Weights of a small GPT-style language model, trained from scratch on English Wikipedia.
Size: vocabulary 1024, 1.99M parameters.
Training: 137M tokens, 4166 steps.
Each number is 50 + 10 x the weight over its row's rms, rounded and kept within 0 to 99. Layers, rows and columns count from 0. The size before them is the row's rms in percent of the matrix's.

# layer 6 MLP down (transposed), 320x128, rms 0.189, rows 77-113, columns 64-127
097:58 50 49 60 42 55 50 42 67 46 63 59 48 53 55 39 50 52 45 39 48 65 57 62 52 35 44 36 28 53 45 46 41 40 62 50 47 39 55 55 69 49 58 51 64 55 60 31 44 42 47 57 53 42 43 50 46 63 38 62 43 44 71 33
101:57 71 48 67 48 48 57 52 46 50 55 64 50 55 59 53 67 43 35 50 51 63 46 43 56 64 44 64 51 52 40 42 37 40 44 41 62 47 44 53 36 65 44 56 42 55 63 37 59 32 52 44 43 40 36 30 33 50 66 48 57 59 57 57
104:41 25 69 41 43 70 49 27 71 51 36 71 42 42 42 62 59 51 61 50 38 39 49 65 44 48 45 53 53 59 52 54 60 55 49 52 42 60 45 54 56 49 52 47 50 56 56 50 39 36 41 42 63 62 34 53 57 61 42 50 42 48 43 50
098:48 71 29 65 46 51 46 54 36 47 32 25 50 51 35 61 47 64 55 68 30 51 64 47 47 57 41 48 51 59 53 44 46 62 59 52 47 50 34 73 43 66 55 48 66 40 65 42 30 48 55 57 58 52 60 52 35 49 73 49 38 56 46 63
101:41 53 65 56 46 67 47 60 53 40 57 41 50 53 45 47 38 49 33 59 49 41 76 50 55 59 35 46 52 53 46 43 37 43 40 57 46 57 44 59 47 43 69 54 56 61 55 54 45 48 39 60 46 49 39 54 64 53 30 52 60 62 56 43
100:52 40 52 61 63 47 51 58 37 54 43 35 63 50 45 50 28 38 44 57 46 40 66 59 41 42 55 48 56 55 52 50 42 66 56 49 33 30 56 48 36 54 75 46 43 53 61 71 37 56 49 43 59 64 31 50 50 51 46 50 54 51 30 38
097:50 37 45 51 48 40 57 65 24 50 68 44 53 60 51 64 36 42 38 53 30 65 37 24 57 61 45 49 59 43 56 50 41 49 45 56 59 49 58 46 30 46 48 36 46 77 51 43 60 53 67 69 69 56 46 60 63 50 71 42 46 51 44 46
095:48 41 41 37 55 51 61 45 46 47 59 25 62 57 42 36 36 43 56 50 50 57 65 60 32 47 37 53 58 45 49 46 62 44 53 54 57 56 47 60 44 56 56 45 32 39 61 35 62 34 57 30 41 49 30 63 39 52 53 46 69 36 57 61
104:30 47 73 53 49 48 49 51 59 47 56 39 62 50 65 56 56 49 40 46 50 65 69 43 48 53 47 57 39 53 35 59 51 43 53 47 54 65 45 57 44 43 53 37 58 51 53 45 36 43 52 46 41 46 40 55 54 12 50 73 61 53 50 46
096:35 54 49 48 34 77 41 57 55 60 76 55 54 58 50 53 58 52 61 67 61 60 49 39 43 53 34 47 42 36 40 59 38 49 55 46 44 52 76 50 64 32 55 42 67 55 45 56 48 40 38 56 70 64 34 57 26 41 40 43 58 47 45 43
092:47 58 47 57 36 69 49 53 51 63 45 53 48 49 63 48 50 46 57 19 61 53 50 71 56 50 56 36 65 44 54 60 52 55 48 49 61 49 53 48 33 49 46 57 60 65 52 41 40 49 45 57 46 47 48 41 40 35 51 56 54 58 76 66
098:39 46 38 49 42 45 47 66 50 48 57 59 43 54 50 51 50 45 15 44 53 74 44 41 44 45 32 44 62 48 51 52 39 55 47 22 62 62 62 65 51 49 43 51 59 60 62 52 64 28 57 49 51 59 62 39 61 43 47 39 56 47 43 57
107:44 43 52 61 57 52 59 47 55 67 53 55 47 45 47 60 40 46 51 49 60 40 50 53 64 52 75 49 54 46 40 48 55 51 38 40 53 59 40 52 46 62 51 56 56 41 64 38 33 47 35 44 60 70 58 33 72 34 60 52 61 62 42 70
101:48 62 49 55 48 45 55 62 64 46 29 75 53 50 42 59 50 59 37 60 66 45 43 45 49 56 56 42 42 71 55 41 57 47 36 33 49 48 49 47 52 40 45 53 55 48 55 47 28 55 47 45 39 55 53 38 39 38 51 67 56 62 40 36
104:60 44 39 30 70 54 43 50 44 50 34 49 61 56 31 52 44 57 51 64 48 59 58 72 42 72 42 46 53 57 59 51 54 56 55 53 55 53 41 50 60 69 67 77 44 43 42 62 60 56 58 48 42 38 49 53 57 48 27 40 51 54 44 41
094:31 47 46 54 69 55 50 63 36 52 48 57 45 51 39 44 46 53 48 64 38 63 62 57 28 37 56 47 67 62 54 42 57 49 40 43 48 54 55 47 64 46 46 49 63 56 36 55 47 56 43 54 50 52 57 65 58 49 51 50 57 52 41 40
103:42 28 66 52 40 50 65 40 57 54 53 44 34 49 54 47 52 68 62 47 52 50 40 51 39 57 72 48 88 40 54 45 41 44 53 45 40 50 43 63 42 55 72 58 32 57 32 40 38 39 46 49 35 53 47 31 41 50 52 44 42 35 59 53
102:36 45 55 48 42 61 40 43 61 44 43 45 57 52 60 52 63 46 50 47 27 61 48 41 54 64 67 43 46 38 67 44 48 45 43 33 56 55 42 54 32 36 52 41 55 58 58 50 46 51 50 42 51 40 63 33 51 44 45 61 49 49 34 64
080:31 33 61 68 55 34 39 46 38 53 53 54 60 61 48 56 51 55 53 45 58 37 60 69 49 41 45 70 36 60 39 60 40 45 56 48 55 42 37 56 54 58 44 52 36 33 42 39 35 49 43 50 42 62 58 41 65 39 45 53 50 42 49 42
096:65 60 64 49 49 58 48 61 42 53 48 53 62 61 53 50 24 50 39 42 55 39 46 39 36 65 49 50 53 51 35 48 50 57 67 18 47 45 55 58 57 61 54 52 60 58 45 37 49 49 57 38 53 53 42 51 46 55 51 70 46 63 45 63
107:31 44 51 38 44 38 56 35 44 63 50 57 48 43 42 52 63 32 37 42 55 53 69 52 62 52 55 41 63 45 57 34 54 48 54 61 33 33 44 39 47 36 62 47 48 60 38 59 49 65 42 48 60 54 60 42 29 55 49 46 41 44 45 61
097:66 55 32 65 68 43 43 41 51 69 55 50 57 59 52 59 38 73 57 49 49 53 53 61 42 59 51 62 37 49 60 53 45 43 50 68 44 42 52 51 36 57 62 42 52 42 61 49 57 50 66 47 61 50 46 48 50 54 72 46 56 56 56 44
104:60 52 42 40 43 52 62 64 42 67 46 51 50 53 36 45 41 47 38 36 66 50 40 68 67 41 54 56 53 51 56 61 59 44 37 57 58 47 41 50 57 63 53 56 61 35 50 49 42 53 47 62 37 44 45 40 56 23 38 53 47 61 57 35
099:65 58 49 46 45 39 48 55 39 46 38 41 48 43 54 37 33 41 21 43 58 33 49 54 41 73 66 46 46 38 46 39 75 38 47 59 53 44 70 40 40 33 50 49 58 48 62 57 55 62 46 44 45 54 61 47 47 56 50 51 49 46 54 49
097:63 32 62 52 73 58 53 28 46 45 71 57 44 41 66 44 66 47 38 47 54 63 32 53 48 33 54 52 54 66 55 68 50 49 34 55 46 52 51 61 43 40 36 42 47 27 43 49 51 57 53 54 49 52 58 57 47 47 61 59 56 60 55 55
095:43 66 39 42 41 53 48 35 52 41 60 55 27 63 42 46 60 60 52 56 47 46 54 42 55 68 61 57 55 55 47 68 51 36 41 53 35 54 39 39 45 57 47 58 35 43 47 43 51 57 56 54 51 51 75 36 51 54 29 55 70 62 48 53
093:41 66 49 42 43 49 46 38 51 35 50 64 47 39 62 58 43 47 62 64 38 50 41 63 50 50 50 43 66 55 60 49 53 43 58 35 55 58 63 56 57 54 57 55 55 44 41 44 52 41 66 39 32 52 52 70 38 62 47 43 48 54 44 67
097:40 60 48 47 47 50 58 34 52 50 45 71 27 30 35 61 68 53 49 43 43 53 43 53 51 57 63 52 54 69 58 45 45 47 57 57 39 61 47 49 64 53 28 35 40 63 47 52 44 35 70 60 58 32 43 72 51 50 56 40 54 50 42 72
096:50 54 41 56 63 47 35 48 42 60 74 33 57 42 44 40 60 37 53 53 53 55 39 50 65 60 53 63 43 45 35 55 46 51 65 56 50 54 59 34 41 26 56 55 53 41 32 52 35 51 59 48 54 43 74 51 58 49 67 45 50 62 57 46
102:57 24 38 57 36 57 54 62 58 52 40 57 37 37 42 62 54 62 41 33 52 53 44 42 70 53 41 47 40 62 50 56 35 75 67 70 56 59 50 48 52 55 37 48 73 65 67 48 54 39 49 47 58 41 49 36 47 60 54 52 58 41 42 55
102:42 44 30 48 62 64 33 56 63 56 66 42 46 56 38 50 60 56 42 51 55 74 32 45 55 62 42 42 59 59 46 43 51 57 47 59 47 46 30 61 58 69 37 52 64 37 52 55 44 51 54 66 68 43 50 35 57 56 50 52 39 58 52 51
101:50 42 52 51 59 58 56 45 36 53 42 56 58 34 39 59 57 52 51 44 54 59 47 65 44 43 53 63 66 54 49 66 41 52 55 64 64 65 51 50 64 60 56 53 44 50 60 44 65 38 67 55 34 65 52 45 35 34 20 54 45 55 52 64
095:56 60 65 60 35 66 50 49 30 34 37 65 55 46 60 45 45 76 54 65 50 42 38 29 49 53 51 46 46 36 25 55 54 44 52 50 59 49 54 46 54 57 55 52 65 57 61 45 49 42 38 51 38 73 56 46 46 39 55 58 47 37 40 59
097:52 41 45 42 54 54 23 61 49 53 46 38 28 50 45 64 52 48 38 47 77 25 49 47 59 42 65 50 45 48 64 60 29 51 43 36 53 58 35 42 43 38 44 36 56 67 37 62 30 60 42 52 44 54 58 33 66 52 45 55 55 61 54 56
098:38 57 56 47 41 43 41 59 51 50 48 70 58 43 41 55 39 57 46 59 48 61 69 46 48 57 47 60 45 67 40 60 48 42 42 46 45 53 45 41 68 49 62 62 29 35 39 41 58 67 27 41 47 43 60 40 50 65 59 43 55 45 31 45
099:58 56 57 35 66 48 56 61 40 60 45 47 62 40 50 47 56 50 55 43 37 62 63 47 45 61 62 46 56 35 48 42 43 48 68 44 54 58 40 58 54 54 61 48 43 49 68 53 42 37 59 42 72 55 34 50 65 51 47 47 55 57 54 64
099:49 40 54 39 29 52 57 49 38 59 52 52 55 42 57 49 55 44 44 57 57 49 57 43 59 53 51 50 48 59 51 53 51 52 39 58 45 59 68 43 48 32 33 54 48 29 58 44 47 51 66 41 57 40 44 23 44 53 43 55 57 55 54 76
# layer 6 MLP gate, 320x128, rms 0.166, rows 78-113, columns 64-127
102:45 39 70 57 53 61 40 32 50 44 46 41 46 48 45 54 38 53 53 44 47 43 44 65 35 35 66 56 46 47 50 54 41 62 46 30 62 41 33 51 37 34 62 51 44 55 59 53 33 59 60 39 55 45 45 49 42 50 59 36 43 40 35 65
108:45 52 68 40 50 60 56 40 60 43 41 41 45 58 46 54 60 54 40 62 64 64 31 52 49 69 47 41 52 70 40 72 50 46 37 50 61 42 41 45 62 50 52 40 50 65 48 43 45 57 33 26 38 53 57 54 66 53 46 56 45 67 47 43
103:54 73 50 53 45 30 55 57 68 40 46 59 46 56 69 54 46 40 58 53 39 61 56 51 51 63 33 61 65 50 39 61 76 63 44 43 61 40 64 58 50 38 48 49 45 60 55 55 67 62 41 42 55 46 49 54 59 69 56 42 53 45 39 48
104:64 29 63 51 35 63 24 62 54 57 31 50 47 47 47 46 44 65 39 59 62 51 50 59 51 52 47 48 33 60 65 35 43 74 59 44 60 40 55 48 47 54 49 58 50 37 52 48 42 56 30 55 32 48 42 47 50 59 52 58 57 41 49 62
099:50 41 58 54 31 28 46 64 48 47 31 44 49 51 45 40 62 39 47 35 64 57 61 71 45 60 37 58 54 44 66 56 55 49 40 69 58 55 46 44 70 76 42 42 45 42 43 57 70 48 41 66 56 50 52 50 63 29 55 45 57 48 56 66
104:46 52 50 35 39 53 35 72 63 51 44 60 48 41 57 50 16 58 45 60 51 64 43 40 43 51 62 55 60 21 56 44 71 43 44 62 60 56 57 51 44 42 50 53 48 49 51 48 66 62 62 51 32 51 56 45 65 51 46 66 34 71 61 49
098:49 46 55 45 41 44 77 51 62 61 63 40 60 50 48 40 59 52 51 84 43 62 63 56 49 38 40 51 65 35 48 50 55 43 34 67 84 54 39 41 49 43 51 57 47 42 56 57 58 48 51 41 45 66 46 59 30 52 53 50 51 42 53 42
101:45 56 50 56 67 61 44 42 41 49 56 52 69 37 56 33 46 31 43 47 54 56 59 48 39 55 44 60 57 53 45 54 55 57 60 48 53 35 66 36 42 58 52 68 44 55 43 44 47 51 43 31 45 39 60 55 49 57 39 43 51 39 47 60
099:52 46 64 58 52 49 44 48 66 49 62 60 61 57 45 55 58 43 43 36 45 40 33 59 40 50 60 64 49 71 57 59 49 68 32 51 54 66 43 42 47 51 54 36 48 61 47 65 49 51 54 47 36 66 33 53 36 60 70 37 43 52 49 49
098:48 80 49 57 44 49 44 40 42 51 54 52 46 61 56 53 53 42 47 53 59 46 75 55 46 44 37 30 57 61 64 52 32 59 43 34 61 40 40 40 55 44 49 59 54 44 48 80 66 44 53 28 40 51 63 51 33 48 54 52 41 41 36 39
101:43 66 57 44 67 41 43 47 40 54 56 50 44 47 64 50 39 36 68 56 50 47 59 50 52 40 36 49 22 50 59 47 48 42 51 40 29 38 47 54 50 48 66 76 55 47 36 54 46 43 48 57 51 40 41 44 52 51 51 51 45 56 43 52
104:39 43 49 50 59 38 51 70 35 43 66 64 38 62 43 56 32 35 55 75 42 56 58 59 60 46 44 53 40 51 51 53 49 35 58 66 53 50 55 58 39 61 46 46 48 52 47 48 58 70 51 32 34 47 73 52 70 64 45 48 36 60 51 63
091:44 49 47 40 26 49 43 44 64 53 57 56 68 37 61 47 36 55 41 40 59 47 62 47 40 56 60 63 45 51 42 67 50 54 36 39 44 49 48 35 58 45 75 46 34 55 57 52 34 43 34 61 44 51 62 30 33 53 57 51 36 52 57 63
101:62 71 41 35 50 31 19 64 58 43 40 54 41 34 48 53 73 64 23 50 58 64 63 65 46 56 59 48 57 53 52 48 52 47 67 51 58 50 44 68 36 61 49 39 43 62 46 62 36 60 37 43 42 48 59 52 68 55 54 57 43 51 49 59
100:62 37 52 48 35 42 45 39 51 38 55 45 43 55 40 54 66 61 63 41 53 53 46 51 50 47 45 36 49 53 46 31 48 34 44 64 55 44 67 63 50 51 41 71 41 55 53 40 21 39 33 59 47 39 45 54 76 47 41 56 35 48 55 79
104:63 47 43 53 47 65 40 46 55 61 61 65 32 42 40 36 62 46 53 74 68 32 37 48 48 44 46 55 33 54 45 65 33 61 59 54 54 59 20 64 50 49 41 61 51 53 61 45 42 52 46 53 35 43 39 64 54 33 48 53 61 63 37 47
098:64 61 53 53 49 41 61 40 64 62 44 46 57 50 42 33 51 50 50 44 54 43 60 57 41 63 49 57 44 53 43 58 49 30 63 36 65 58 47 52 56 46 37 54 53 55 58 45 38 46 52 38 68 49 40 51 58 62 51 50 48 46 65 36
085:52 53 44 44 51 56 42 54 33 43 39 47 40 61 46 41 49 49 52 59 74 33 45 53 59 46 31 62 22 64 35 65 35 58 61 44 61 52 56 41 57 44 66 53 48 48 33 38 32 31 49 55 49 59 59 55 48 45 30 45 50 45 62 49
103:34 59 46 48 39 73 42 40 58 38 47 46 57 46 44 28 48 40 58 70 46 53 37 62 52 43 66 34 46 42 46 54 59 44 53 72 48 51 49 65 53 32 59 60 35 59 67 44 30 58 41 47 57 38 61 45 65 59 51 62 43 47 48 46
107:74 59 48 49 35 64 48 35 69 35 61 43 52 58 43 66 56 61 63 48 52 39 51 48 26 43 54 66 33 46 52 53 52 47 44 44 43 40 51 60 50 47 38 27 39 48 49 50 49 50 45 71 41 45 40 35 76 62 54 41 54 54 42 65
096:65 57 60 40 52 26 43 39 60 68 47 47 64 53 47 39 54 40 51 48 33 58 63 65 54 38 41 60 43 51 64 57 43 55 26 25 59 31 34 39 61 55 59 50 47 54 54 57 60 30 46 54 43 50 55 39 45 37 44 61 47 49 38 48
101:48 55 52 30 49 46 55 52 48 37 58 37 42 46 50 65 45 52 53 40 66 57 59 21 59 59 50 43 44 35 43 59 44 39 63 46 31 37 50 54 41 52 51 47 25 52 51 51 41 36 54 49 47 50 51 60 53 31 50 44 56 38 38 60
099:63 54 59 44 49 55 54 54 48 54 51 38 63 35 38 34 59 34 38 56 82 49 45 52 32 45 74 51 50 50 34 61 68 43 55 54 50 62 59 50 53 55 53 41 45 31 36 56 42 40 49 51 55 50 54 41 39 53 60 67 48 40 54 57
105:50 69 48 71 78 36 61 55 48 50 47 65 52 43 44 44 65 62 55 43 44 47 51 67 50 68 50 53 58 54 59 47 44 52 43 50 34 46 28 37 58 43 50 34 36 62 52 40 63 50 55 45 56 52 61 51 33 57 66 38 55 60 52 42
103:55 46 41 44 57 54 54 47 51 52 48 53 33 56 58 52 51 62 38 48 55 70 36 57 37 59 59 40 63 64 44 58 60 45 55 58 59 57 65 46 44 40 49 62 61 73 40 58 44 41 31 53 37 51 83 29 65 46 36 40 43 55 30 47
091:51 56 55 63 45 29 44 52 66 61 59 62 60 53 64 46 45 41 46 58 51 48 59 51 46 52 42 59 45 61 70 59 71 49 45 52 50 38 53 62 67 37 52 52 56 50 49 45 58 31 49 35 43 60 65 55 34 46 56 45 22 54 44 49
098:46 52 49 53 56 57 60 32 41 47 55 49 47 66 42 56 47 54 42 56 43 73 43 66 42 55 51 62 47 58 77 63 39 53 54 66 33 49 55 39 56 64 44 42 50 65 43 53 53 69 49 50 55 49 54 70 61 46 53 61 56 36 43 42
092:52 45 46 55 48 66 50 58 50 45 43 57 44 56 31 53 57 62 32 43 58 55 45 64 53 41 42 46 49 66 37 52 39 76 53 29 50 31 65 62 34 33 43 51 40 42 42 52 40 44 51 41 44 58 62 61 61 41 47 37 43 50 65 37
104:77 47 43 53 48 56 42 51 65 49 33 52 50 59 55 62 54 46 50 56 52 49 36 59 74 40 59 50 43 28 43 49 48 54 49 43 58 44 56 46 66 47 50 65 52 48 56 64 36 57 49 57 52 54 42 41 43 66 57 63 43 62 57 41
094:43 46 54 53 55 69 43 43 40 41 56 31 43 57 43 34 58 53 35 46 64 34 59 39 63 40 38 57 44 53 53 56 66 42 36 56 53 34 30 46 50 51 45 59 54 50 58 50 38 50 48 60 45 38 60 40 67 51 63 55 46 53 56 57
101:58 61 50 37 60 47 66 38 62 45 55 51 67 41 43 43 42 60 46 52 45 42 15 65 37 23 48 77 28 44 37 50 51 43 42 66 54 68 47 49 45 54 50 52 53 52 61 42 59 58 63 45 34 57 56 61 53 46 44 50 37 47 35 64
094:49 64 32 49 56 34 28 38 59 56 52 47 30 40 48 53 45 37 47 37 49 40 31 54 48 57 43 60 48 48 57 50 60 48 35 68 57 59 54 39 69 38 38 46 40 63 50 63 44 69 52 54 41 57 42 54 61 53 45 49 44 44 44 59
104:37 58 52 42 46 68 34 49 35 41 54 68 57 59 49 62 46 40 53 48 51 50 55 61 54 48 49 67 50 52 56 49 31 63 51 33 40 41 34 41 50 45 47 53 50 21 45 53 39 47 34 62 37 51 63 62 43 55 53 53 53 38 62 66
098:41 58 51 42 65 32 39 52 52 57 66 40 58 48 50 41 42 53 42 48 42 47 58 52 59 49 65 57 55 42 53 42 52 42 54 54 69 59 48 45 52 40 66 50 26 40 50 48 51 61 56 56 33 40 64 50 60 35 36 57 37 25 35 43
098:59 51 67 35 43 56 71 51 44 56 41 42 64 45 37 38 44 43 42 47 53 68 36 58 52 45 46 61 56 44 55 61 44 65 44 58 62 48 40 48 46 45 25 58 47 43 61 50 37 62 65 47 51 42 48 55 61 49 53 43 46 36 39 63
091:47 36 51 67 49 44 24 49 52 52 50 23 61 45 67 32 70 55 43 50 46 70 47 53 53 41 57 49 45 57 44 49 33 49 38 48 42 56 38 53 53 26 42 49 60 49 51 55 41 61 49 25 47 68 52 53 61 61 63 49 66 41 41 47
# layer 6 MLP up, 320x128, rms 0.17, rows 78-113, columns 64-127
103:67 31 67 43 48 45 61 43 38 46 53 49 43 66 34 45 47 56 47 67 54 49 54 50 59 52 47 46 46 49 45 60 69 49 43 49 44 66 46 36 54 46 51 47 45 40 56 50 46 65 44 55 70 50 47 47 43 59 18 54 46 54 52 53
105:41 36 49 74 46 48 64 46 43 64 65 62 45 51 52 58 30 73 49 44 60 46 44 58 51 41 28 49 51 28 67 47 53 62 65 60 67 43 59 62 63 48 49 61 52 53 63 53 50 47 51 46 56 52 41 35 44 60 52 60 50 49 55 61
102:47 44 63 36 42 52 58 45 50 47 43 47 51 44 50 64 36 46 64 41 49 62 48 52 60 48 44 66 45 47 65 53 43 48 42 54 64 68 51 45 47 49 30 35 42 33 36 55 54 44 61 53 31 61 51 50 57 53 56 60 57 59 52 43
102:34 62 28 51 69 56 50 38 64 64 72 57 34 54 52 51 49 43 52 50 66 65 33 56 48 50 49 61 45 49 62 47 59 45 52 45 39 68 39 62 44 50 48 61 47 37 41 43 61 63 37 51 42 68 65 49 55 44 52 64 52 29 47 46
099:41 50 69 48 58 36 44 43 64 57 49 48 50 63 57 45 57 28 54 51 58 50 26 34 57 61 42 54 49 41 25 49 48 55 42 64 45 50 42 48 60 55 50 39 31 61 63 28 32 47 40 53 54 50 53 38 40 60 46 35 40 74 52 29
100:45 43 40 47 58 41 51 52 53 54 50 41 41 48 53 47 45 50 69 59 57 50 67 48 52 29 54 30 36 63 56 50 34 33 51 58 52 52 58 51 43 54 55 47 50 43 59 43 55 44 53 41 63 40 57 56 47 52 32 60 40 59 55 36
092:51 56 68 63 58 43 62 66 63 54 57 58 53 43 54 64 56 36 58 48 52 46 64 43 56 50 42 64 53 38 62 50 56 37 67 55 57 48 52 48 61 41 40 53 63 63 33 44 60 58 47 39 24 46 61 50 60 52 59 53 46 63 58 62
104:57 52 44 44 57 50 49 64 34 45 45 45 48 49 41 58 56 49 49 42 34 69 38 53 34 65 43 34 42 58 55 72 52 38 42 34 49 52 52 53 55 43 59 62 45 45 50 37 46 31 24 64 41 43 49 45 35 54 39 46 59 42 66 40
097:56 41 55 41 45 43 42 56 59 43 36 42 53 48 51 51 49 62 53 39 55 50 58 55 62 53 48 60 48 54 51 61 60 50 59 56 61 46 39 34 32 36 41 50 52 57 47 33 48 35 54 34 52 55 41 36 50 37 54 56 66 66 41 70
092:50 56 52 46 51 40 53 68 43 56 47 54 31 42 45 49 49 53 52 49 39 42 53 55 54 46 33 60 54 56 63 41 61 37 48 73 46 50 36 53 54 61 42 43 59 39 51 75 54 54 53 47 28 41 48 70 37 53 56 69 55 58 42 43
096:54 60 68 47 45 52 48 27 62 38 47 46 45 42 53 60 68 38 59 62 60 60 64 42 49 41 54 38 38 39 49 50 50 46 57 50 59 51 60 49 58 49 54 62 48 41 40 52 46 51 55 51 67 51 46 67 43 38 63 44 38 63 37 52
106:48 60 61 36 59 37 54 49 40 48 55 66 55 51 41 38 45 43 45 55 35 73 60 53 30 54 52 37 62 47 37 63 56 46 18 35 44 50 56 52 57 50 60 47 37 57 38 57 58 63 44 50 50 42 52 62 79 49 42 41 43 59 54 47
094:52 48 50 51 69 38 51 73 38 60 45 51 64 46 57 44 57 42 36 29 48 62 54 44 53 47 58 32 62 46 40 44 43 29 50 33 53 51 53 67 33 54 41 56 59 29 58 67 58 42 67 53 46 30 35 46 61 62 51 43 71 47 46 52
101:40 46 52 40 35 60 60 52 52 43 58 32 43 51 49 74 61 48 55 54 48 42 45 55 71 52 54 40 59 70 51 61 65 43 38 40 46 60 38 37 68 54 63 47 38 36 36 55 57 55 55 53 46 43 35 57 49 69 47 50 32 52 50 61
097:26 46 45 59 72 41 30 39 56 43 56 52 49 52 53 62 43 59 45 60 52 45 44 51 41 58 50 57 38 44 49 48 65 61 53 59 58 36 37 62 54 67 27 46 72 55 19 62 53 61 34 51 56 52 54 44 42 49 44 32 77 38 46 52
104:41 52 41 57 48 57 54 55 67 34 38 53 55 40 61 54 38 41 39 25 52 38 55 24 44 61 38 64 44 37 63 51 44 58 58 48 47 60 49 38 57 37 48 57 38 59 54 52 37 51 54 42 42 53 48 66 51 49 51 47 35 59 52 66
099:26 62 60 64 60 50 55 37 60 57 36 48 56 46 56 50 44 53 48 39 49 55 40 50 47 56 59 42 57 53 44 53 53 54 66 34 53 49 47 58 62 47 54 45 54 62 67 53 51 40 50 44 58 40 50 39 52 54 43 56 41 60 44 50
082:51 47 43 38 39 53 64 28 52 46 43 46 61 52 48 60 50 46 44 36 53 33 55 45 39 61 58 37 46 60 56 47 45 33 31 53 35 52 49 62 35 54 64 41 59 49 59 56 50 60 50 38 40 60 58 56 49 46 60 61 59 40 55 57
102:51 63 50 68 52 25 40 54 56 32 45 59 54 54 56 48 39 61 52 54 38 54 46 55 57 53 61 71 57 44 44 55 52 35 65 49 43 41 45 42 26 39 33 42 56 46 64 32 49 51 44 44 40 42 51 47 59 60 44 50 49 45 57 42
102:45 32 45 51 52 27 59 44 52 51 44 45 48 43 69 54 51 60 40 34 60 57 43 39 45 37 43 64 53 41 59 73 45 60 45 51 46 42 48 59 58 37 61 46 43 56 42 34 61 50 31 55 59 64 45 43 61 53 57 43 42 48 43 70
096:58 69 68 27 62 58 55 45 51 53 44 50 52 44 35 57 70 45 69 49 46 44 55 41 39 67 60 56 53 59 38 39 39 65 45 40 22 43 42 38 41 42 46 69 54 53 46 48 52 48 42 57 51 49 46 53 37 42 43 41 42 42 30 55
095:57 50 37 50 51 40 49 62 64 57 40 62 34 32 53 56 54 49 48 57 41 61 42 39 47 50 56 51 67 47 51 32 51 34 70 42 47 65 51 64 46 52 49 40 28 48 61 48 59 42 48 69 47 33 50 58 51 49 51 37 59 23 58 64
094:62 42 57 60 36 66 39 42 63 46 55 50 45 43 45 44 62 57 41 61 53 36 51 40 36 49 63 68 51 50 47 46 49 56 49 31 48 48 43 35 43 55 26 47 40 36 51 52 45 38 61 53 72 47 55 42 58 48 66 49 51 48 48 55
096:43 48 42 56 61 35 36 60 54 53 46 42 40 60 43 52 51 32 47 50 52 60 54 41 52 44 44 48 49 42 33 55 36 54 78 27 56 48 53 35 56 50 48 48 41 75 64 52 28 35 51 60 49 36 56 64 54 47 45 40 47 37 57 58
098:53 50 61 63 57 52 73 40 48 56 46 48 67 52 55 52 45 51 54 41 72 44 44 55 52 54 63 42 42 43 54 25 60 61 43 60 49 73 53 61 49 60 58 51 56 40 63 54 50 54 76 47 60 57 43 65 43 58 58 26 44 66 47 61
095:52 59 33 39 43 56 58 38 50 53 44 47 55 27 47 69 53 58 62 60 33 67 38 63 46 67 45 44 52 64 58 30 54 28 71 39 56 56 51 44 30 66 61 49 44 50 50 50 40 59 41 49 39 36 48 56 53 46 47 30 60 52 42 34
101:51 52 48 46 62 42 54 39 33 32 62 66 58 52 29 66 43 43 45 66 58 33 53 42 49 54 52 38 55 52 47 69 62 45 51 55 60 47 36 50 45 33 61 58 56 66 64 47 60 48 50 55 25 71 53 33 67 53 39 45 50 46 52 30
092:51 49 56 50 62 40 43 54 50 41 37 27 50 50 56 32 66 50 63 51 46 58 24 72 52 50 54 47 36 44 48 48 41 30 27 64 49 44 42 39 44 59 67 42 75 42 50 46 45 50 58 44 46 51 36 42 56 50 72 60 43 34 46 56
099:59 63 44 46 60 40 44 46 46 51 36 52 51 50 62 64 49 42 46 44 54 44 53 59 45 44 53 38 45 46 39 47 34 62 42 30 46 36 40 35 49 58 47 42 33 50 56 54 60 29 39 33 76 55 57 59 67 67 52 50 49 58 41 67
099:59 61 44 61 37 39 36 54 61 60 51 61 39 58 32 35 68 59 52 55 50 36 56 53 32 57 50 71 54 57 30 39 52 49 51 38 57 52 54 62 59 42 39 49 59 57 38 59 41 56 30 42 50 46 52 56 66 50 59 55 63 42 47 62
108:38 41 46 53 27 51 29 56 58 38 42 44 37 42 45 59 35 57 45 66 47 47 59 41 56 25 49 50 39 46 52 36 57 37 57 33 37 52 71 45 59 50 56 65 58 63 38 56 64 55 47 37 68 49 50 44 56 58 54 52 48 47 41 42
096:52 65 40 47 68 51 54 43 51 39 44 65 50 44 31 43 71 43 45 37 56 53 42 73 32 49 36 45 42 63 42 47 58 42 51 43 55 43 28 47 58 53 36 77 47 50 53 50 50 41 48 45 55 51 59 44 30 54 51 63 49 55 53 48
106:55 53 43 51 55 52 57 38 61 55 45 55 54 43 42 53 60 32 72 51 57 28 43 57 56 41 48 57 36 55 42 44 50 36 60 70 35 50 54 55 51 77 38 55 41 42 53 52 44 49 56 48 52 59 39 53 47 42 53 37 35 61 64 53
099:50 53 39 63 48 54 58 44 46 48 56 45 45 55 40 54 50 47 32 52 51 48 51 41 50 56 52 62 53 38 47 43 33 68 58 32 55 45 37 62 49 59 73 44 32 57 43 54 70 46 42 54 48 54 54 61 51 62 53 52 50 57 43 51
099:53 57 57 39 51 47 52 54 41 62 49 48 47 69 48 62 45 66 56 49 59 68 56 40 40 49 44 44 53 48 53 42 55 44 46 39 50 55 45 43 56 64 44 56 50 54 36 51 46 29 37 39 51 56 60 42 37 42 55 44 37 44 43 42
094:57 50 60 39 61 46 45 60 50 50 38 43 51 30 50 59 53 47 44 43 37 41 54 59 63 59 54 36 49 53 50 39 52 52 35 54 66 64 41 78 41 72 25 51 59 64 58 55 59 44 58 46 47 55 62 65 38 56 43 46 44 51 43 53